config.toml
n_layer = 9
d_model = 64
n_head = 2
n_kv_head = 2
head_dim = 32
d_mlp = 256
vocab_size = 2048
activation = "squared_relu"
norm = "rmsnorm"
norm_place = "pre"
norm_eps = 1e-05
positions = "rope"
rope_base = 58700.0
rope_fraction = 1.0
qk_norm = true
attn_scale = 0.244
bias = "none"
tie_embeddings = false
parallel_block = false
extras = ["local attention windows", "gated attention", "value embeddings", "hashed n-gram embeddings", "a smear gate", "skips across layers"]
init = "uniform"
init_std_qkv = 0.0626
init_std_o = 0.0
init_std_up = 0.0626
init_std_down = 0.0
optimizer = "cautious_adamw"
lr = 0.00285
beta1 = 0.9
beta2 = 0.95
weight_decay = 0.025
lr_head = 0.00785
warmup_steps = 280
schedule = "wsd"
decay_fraction = 0.939
decay_shape = "linear"
final_lr_fraction = 0.0
batch_tokens = 8192
seq_len = 512
doc_mask = true
train_tokens = 113900000
steps = 13904
dataset = "wikipedia_en"
Each number is 200 + 30 x the weight over its row's rms, rounded and kept within 0 to 999. Layers, rows and columns count from 0. The size before them is the row's rms in percent of the matrix's.

# layer 3 MLP up, 256x64, rms 0.232, rows 205-230, columns 0-63
100,240,187,251,186,179,173,208,200,221,202,195,138,226,281,169,175,235,184,181,219,152,238,169,186,206,249,143,166,180,162,216,207,182,170,210,212,169,210,241,203,160,190,213,253,213,185,233,205,224,187,243,198,151,238,197,190,246,178,203,162,234,208,187,183
090,162,213,213,188,216,171,204,205,179,201,171,163,194,197,204,188,211,202,167,191,164,191,192,169,202,200,178,233,169,192,202,179,213,192,186,222,228,158,234,195,224,192,208,187,217,172,184,217,201,122,173,185,241,156,222,129,227,151,155,217,132,291,147,175
092,213,172,248,224,189,187,156,232,152,183,205,171,229,223,182,238,223,215,185,229,208,214,202,244,141,219,201,169,170,168,194,212,176,155,169,198,191,177,270,228,153,199,260,223,229,250,219,233,209,150,218,200,253,182,234,206,166,226,205,197,191,185,167,163
087,207,168,226,188,235,230,178,220,240,223,216,202,215,202,193,168,219,185,206,213,178,182,190,214,194,178,192,207,259,175,269,224,276,181,208,211,188,198,190,185,210,178,172,164,268,161,214,285,189,207,173,214,201,159,280,219,251,187,197,214,184,232,202,185
103,214,274,183,228,123,150,202,170,260,201,195,201,178,207,214,236,239,162,228,192,209,185,225,196,165,223,205,185,224,173,117,193,213,172,233,222,203,161,192,216,170,200,156,195,171,189,218,193,206,212,171,185,167,186,263,181,158,158,203,178,209,186,180,178
104,201,171,211,219,176,164,166,221,151,205,205,211,218,223,156,189,189,204,230,175,247,185,228,220,112,191,207,174,180,228,237,202,236,151,207,222,195,169,171,220,201,139,143,159,183,247,241,173,220,188,200,234,201,176,154,177,187,201,182,191,166,234,178,152
096,245,187,202,223,191,143,235,197,198,229,192,174,199,208,243,228,197,231,184,272,210,189,223,230,215,130,179,124,182,227,193,186,177,198,196,173,204,182,208,190,202,242,134,195,230,185,186,217,190,230,233,201,215,198,199,156,201,168,250,125,217,226,213,237
104,207,105,224,201,257,199,196,166,176,249,178,186,210,218,236,228,211,202,215,225,202,182,220,174,167,177,150,147,176,171,217,222,190,183,185,239,187,231,204,215,211,235,204,191,228,180,223,211,244,157,205,209,243,221,202,197,189,179,176,158,218,263,127,221
096,213,202,201,243,221,179,182,204,228,245,223,204,201,205,224,244,135,225,193,250,189,163,170,205,232,212,161,187,236,188,171,205,171,157,230,211,209,253,251,224,160,179,218,184,187,228,269,214,203,114,206,178,172,162,243,196,230,211,198,184,218,236,215,196
111,214,169,212,170,188,213,212,180,182,187,201,201,177,232,169,237,186,241,225,196,226,210,179,216,164,227,198,213,204,251,186,190,179,208,231,234,221,127,190,190,142,198,197,219,202,178,193,185,288,266,220,201,181,232,204,229,194,198,112,211,208,197,166,135
092,206,195,235,154,249,181,242,201,162,204,144,134,183,223,198,208,195,210,203,227,199,289,196,169,223,232,205,196,205,189,216,205,234,197,250,232,177,201,230,173,199,236,216,198,213,211,220,230,225,180,173,197,159,209,208,145,179,209,205,190,210,234,119,256
086,173,164,188,250,183,182,177,227,200,159,208,197,214,258,225,151,188,176,233,232,227,199,186,198,172,200,195,206,193,213,156,242,185,210,195,230,237,175,159,170,141,193,191,215,258,158,219,188,257,149,220,224,181,224,185,144,129,207,231,193,230,182,187,219
087,201,201,212,182,180,200,208,173,182,169,173,180,244,217,200,145,224,147,206,178,188,192,137,158,237,180,265,214,182,226,233,197,265,184,161,204,202,145,176,200,177,150,240,194,196,201,259,181,186,146,178,228,199,169,184,145,196,244,202,227,194,217,193,187
112,207,182,221,194,215,161,218,180,198,216,218,177,155,222,176,214,153,155,213,259,202,191,146,220,192,175,147,246,209,180,218,206,171,209,220,207,202,220,199,175,224,228,190,222,279,239,170,238,158,141,171,224,228,192,240,159,200,175,190,149,219,220,173,245
097,224,174,194,194,208,180,199,166,202,183,253,159,160,257,174,224,184,208,193,220,260,206,206,176,155,239,236,224,157,263,180,162,194,190,183,177,173,158,232,193,174,215,226,184,226,141,208,164,224,193,197,261,160,190,192,193,205,158,206,232,203,254,164,220
103,214,175,208,142,207,138,219,125,174,222,210,188,133,265,204,225,206,247,160,155,200,162,166,274,195,194,167,139,183,207,237,245,214,181,171,191,185,205,180,186,196,185,166,176,201,245,203,202,207,197,212,194,199,208,178,204,189,173,169,201,207,194,209,231
093,191,180,222,210,183,191,159,217,185,160,191,146,236,242,180,277,179,218,260,177,271,207,217,157,142,210,197,255,200,200,181,179,198,171,256,212,214,222,197,216,188,175,244,249,218,213,231,218,216,218,240,215,197,250,232,194,185,183,187,212,238,185,204,194
094,231,210,220,200,207,171,229,166,157,164,208,211,175,234,159,199,162,176,197,222,179,226,203,244,202,190,217,204,174,225,174,188,234,156,148,270,142,230,246,214,228,226,190,201,180,221,228,168,187,223,166,221,182,161,233,174,163,274,166,168,235,227,187,210
065,159,251,177,240,248,196,177,210,229,155,252,223,217,180,195,202,192,210,202,201,209,183,233,200,220,162,267,255,226,240,143,193,157,265,204,200,223,242,234,224,211,217,175,232,212,222,158,217,186,209,212,226,222,223,197,237,191,205,254,222,216,188,252,212
114,219,229,203,252,184,130,260,148,162,170,200,186,171,190,179,218,193,232,206,255,272,186,222,274,209,198,220,147,193,206,238,178,214,196,202,213,150,195,174,201,204,230,219,207,199,193,195,179,212,256,213,174,213,156,255,182,195,203,198,218,193,215,191,238
107,258,213,170,196,215,168,240,219,203,218,186,173,207,184,220,205,167,205,170,234,216,184,146,204,145,175,164,176,200,184,222,184,198,218,237,217,232,199,188,198,217,194,167,152,249,171,213,227,245,210,170,211,189,197,201,134,239,198,209,106,223,269,192,187
076,245,219,175,209,199,204,158,246,196,190,217,210,212,250,172,205,159,196,181,216,235,254,209,197,237,180,172,236,172,245,192,198,209,234,222,219,198,173,210,170,145,158,252,206,222,233,212,163,268,205,187,143,218,189,188,254,207,197,173,155,162,188,145,198
090,249,163,178,219,237,184,227,176,192,192,188,192,176,171,210,172,126,171,232,187,190,251,208,170,190,155,171,135,200,205,194,208,204,160,224,196,197,247,160,147,215,239,258,187,239,230,211,223,189,186,176,207,191,161,214,220,202,194,235,136,192,253,218,197
077,222,170,218,183,153,212,183,209,232,225,187,171,209,193,165,264,240,200,172,229,185,188,214,206,231,220,257,218,215,171,192,203,237,137,198,200,210,139,243,209,168,167,245,176,192,216,251,172,184,190,189,231,185,235,191,181,235,268,202,165,195,211,161,142
080,243,149,213,201,176,225,207,248,184,220,232,252,161,184,224,187,139,230,183,196,192,218,165,185,244,220,182,213,206,233,200,266,200,172,181,222,202,204,225,154,188,199,193,195,181,229,210,137,198,247,270,203,174,227,229,176,210,176,210,125,231,207,201,208
112,212,161,202,224,185,175,176,138,176,190,225,170,205,216,207,225,195,235,193,201,189,163,193,171,111,201,192,204,168,160,207,237,174,187,163,208,198,214,209,205,262,222,139,203,180,217,166,197,185,197,225,163,154,228,168,165,236,217,164,216,156,261,187,151
# layer 3 MLP down (transposed), 256x64, rms 0.222, rows 205-229, columns 0-63
105,197,220,190,202,151,110,233,214,168,199,192,204,205,226,200,217,252,175,255,206,222,177,177,146,183,217,176,227,218,191,205,223,135,208,229,168,226,185,191,248,169,192,198,235,175,200,185,170,203,143,196,200,167,200,196,198,202,131,192,224,188,187,267,238
090,224,253,134,232,196,163,158,231,206,204,207,167,230,179,208,236,242,210,222,193,186,206,203,191,183,200,201,175,202,242,223,163,221,187,159,252,261,206,246,206,183,206,178,198,185,141,166,129,242,204,170,226,178,233,229,183,184,187,248,207,203,186,147,208
095,204,171,245,201,200,170,228,238,208,163,196,195,205,237,253,201,205,221,250,220,200,169,237,202,128,264,189,189,196,290,223,169,193,164,174,212,246,210,216,213,221,232,202,219,209,238,160,172,204,204,223,203,208,205,219,196,121,213,217,217,193,180,217,158
092,243,186,222,187,164,256,181,222,249,185,164,193,284,208,222,188,184,186,176,172,249,197,229,211,242,252,178,262,201,212,165,224,235,209,202,161,171,184,195,260,196,188,204,211,205,200,171,182,184,178,226,203,176,212,160,212,192,224,227,222,199,222,119,191
106,244,149,192,210,245,246,243,226,181,177,199,191,240,221,207,208,204,206,151,225,187,204,161,223,217,143,225,166,194,244,201,206,233,231,179,157,194,145,233,150,216,220,235,210,259,224,226,197,185,204,184,200,201,185,187,183,248,173,234,235,147,187,207,143
109,184,181,148,197,240,161,208,191,231,215,181,200,207,132,204,204,234,173,217,181,198,227,169,226,158,187,163,194,200,196,187,208,181,210,184,117,183,209,180,210,208,176,172,183,185,217,170,248,205,206,225,288,190,188,201,152,189,252,190,149,180,257,210,247
096,178,210,221,212,253,205,202,184,169,184,247,223,236,209,180,201,242,192,210,222,213,200,251,192,196,282,178,223,228,240,235,155,181,135,164,157,209,181,138,170,211,161,160,175,185,209,194,214,169,266,232,211,226,211,190,230,233,185,198,169,221,216,213,213
103,158,199,182,198,174,168,196,170,241,199,249,191,189,182,227,219,206,200,234,186,195,209,233,206,211,236,224,217,259,190,129,222,190,205,151,159,172,209,194,300,191,224,179,208,190,214,195,152,174,208,193,192,233,244,238,197,151,138,238,190,198,189,204,235
099,187,125,145,232,210,224,228,229,218,175,219,161,178,226,174,185,200,211,247,195,190,149,184,219,193,217,155,167,178,246,154,188,195,183,207,148,199,203,198,241,234,205,209,193,163,170,210,232,186,182,195,236,204,178,229,208,254,215,195,187,196,148,281,164
106,231,182,226,179,217,235,190,281,186,180,234,201,214,227,188,250,163,210,209,212,165,227,168,242,222,203,181,201,237,185,201,222,203,219,206,188,170,185,177,176,177,163,233,194,221,225,204,204,191,169,168,265,151,228,177,201,178,263,187,227,150,220,141,140
095,176,216,205,195,190,205,206,121,183,251,233,155,99,236,183,244,193,206,266,202,225,232,246,182,162,201,175,245,129,220,209,209,159,164,164,196,250,205,202,217,205,203,208,188,204,202,217,180,220,191,210,183,183,204,186,220,210,202,175,215,197,183,229,217
082,231,186,175,226,192,200,185,221,131,251,188,181,219,182,175,214,265,141,175,162,185,216,113,192,230,204,196,209,192,226,206,187,183,180,215,164,231,171,146,120,198,177,170,207,184,195,184,238,161,153,176,217,196,194,211,157,173,176,196,187,212,210,207,207
086,198,165,116,199,194,203,164,229,202,216,143,198,181,209,204,193,203,157,176,226,237,198,184,193,161,210,178,239,129,213,222,189,180,234,231,191,227,161,191,92,198,188,175,213,251,220,169,200,231,206,188,212,221,205,172,213,173,184,180,162,226,169,198,199
117,204,232,149,139,199,220,237,188,197,188,187,172,212,253,228,197,193,216,158,179,196,154,182,232,189,284,229,230,233,162,201,205,195,258,201,128,174,158,178,159,178,216,213,158,237,225,240,217,192,176,197,189,226,166,179,205,206,228,179,207,203,183,239,198
103,159,205,168,174,167,192,162,258,171,202,194,187,228,126,186,151,183,196,161,234,195,192,158,262,224,221,202,229,187,254,149,178,220,194,225,187,144,164,182,213,244,208,173,197,187,199,153,162,219,201,172,180,192,186,154,234,222,173,184,197,186,184,184,236
104,209,218,140,153,196,212,140,165,179,199,174,209,210,153,181,226,234,194,219,186,207,254,226,180,148,216,244,222,177,196,216,203,235,216,192,223,232,197,214,267,210,185,206,167,207,176,156,161,227,254,204,210,195,181,185,143,168,182,166,249,233,207,220,150
097,174,224,202,264,215,219,224,261,177,163,202,175,177,220,187,185,218,196,178,235,181,233,274,199,160,183,192,183,248,184,222,245,262,210,195,181,146,218,180,213,188,198,171,204,217,174,196,173,193,190,277,190,210,144,145,181,196,205,242,213,188,211,223,172
101,208,188,226,242,193,208,193,177,172,257,213,198,186,208,198,183,197,230,221,215,179,162,174,218,148,189,174,188,179,206,201,225,241,243,267,201,189,207,195,173,239,181,148,178,228,171,209,183,228,289,140,256,229,182,177,231,206,255,159,180,226,205,200,228
071,249,191,242,207,165,217,205,208,180,238,169,191,179,235,238,227,207,164,178,224,202,165,249,196,178,210,189,161,163,172,189,167,261,169,236,249,218,152,219,235,170,218,233,214,218,189,255,204,208,202,248,209,149,198,212,176,245,165,136,227,204,222,204,177
100,245,220,205,170,200,170,202,250,125,208,182,167,216,182,217,221,273,204,214,152,171,273,195,216,207,225,196,217,237,202,235,202,224,246,204,219,162,247,170,186,199,196,175,147,215,214,237,248,202,248,205,226,216,209,181,203,192,226,216,200,180,215,241,154
107,201,233,186,196,194,140,204,156,246,224,192,192,196,194,211,213,227,237,199,190,208,208,230,149,169,215,239,177,186,200,220,153,240,209,171,274,195,252,174,223,246,191,172,220,223,222,216,149,253,232,165,243,181,201,241,163,156,161,205,197,215,210,249,190
086,228,179,221,179,305,163,207,226,212,166,165,191,240,162,169,167,203,180,182,202,197,233,185,147,224,212,236,191,160,188,188,215,228,227,176,138,234,182,228,186,239,154,223,188,160,212,211,189,216,270,209,178,219,180,212,173,173,226,155,200,203,201,194,194
094,193,142,171,247,227,232,159,165,249,211,240,218,174,199,215,182,217,204,285,179,203,213,204,193,165,239,156,165,194,220,183,231,222,210,183,150,203,223,203,160,265,191,168,203,213,199,144,160,193,226,216,198,207,228,206,231,256,211,222,199,198,203,200,150
076,267,170,134,199,172,146,241,240,185,194,163,236,230,213,162,258,197,202,216,195,265,169,181,185,198,159,184,224,158,181,216,177,216,233,194,208,166,249,171,177,187,149,225,172,236,191,218,227,241,191,216,191,176,183,175,227,204,154,176,189,199,189,179,194
085,226,168,218,264,288,238,190,237,212,149,173,196,236,198,200,193,209,213,226,230,176,256,158,208,207,177,192,197,166,173,180,197,219,218,149,156,184,214,221,220,203,164,176,242,179,188,194,165,221,214,214,255,220,189,137,244,234,187,182,203,225,199,228,177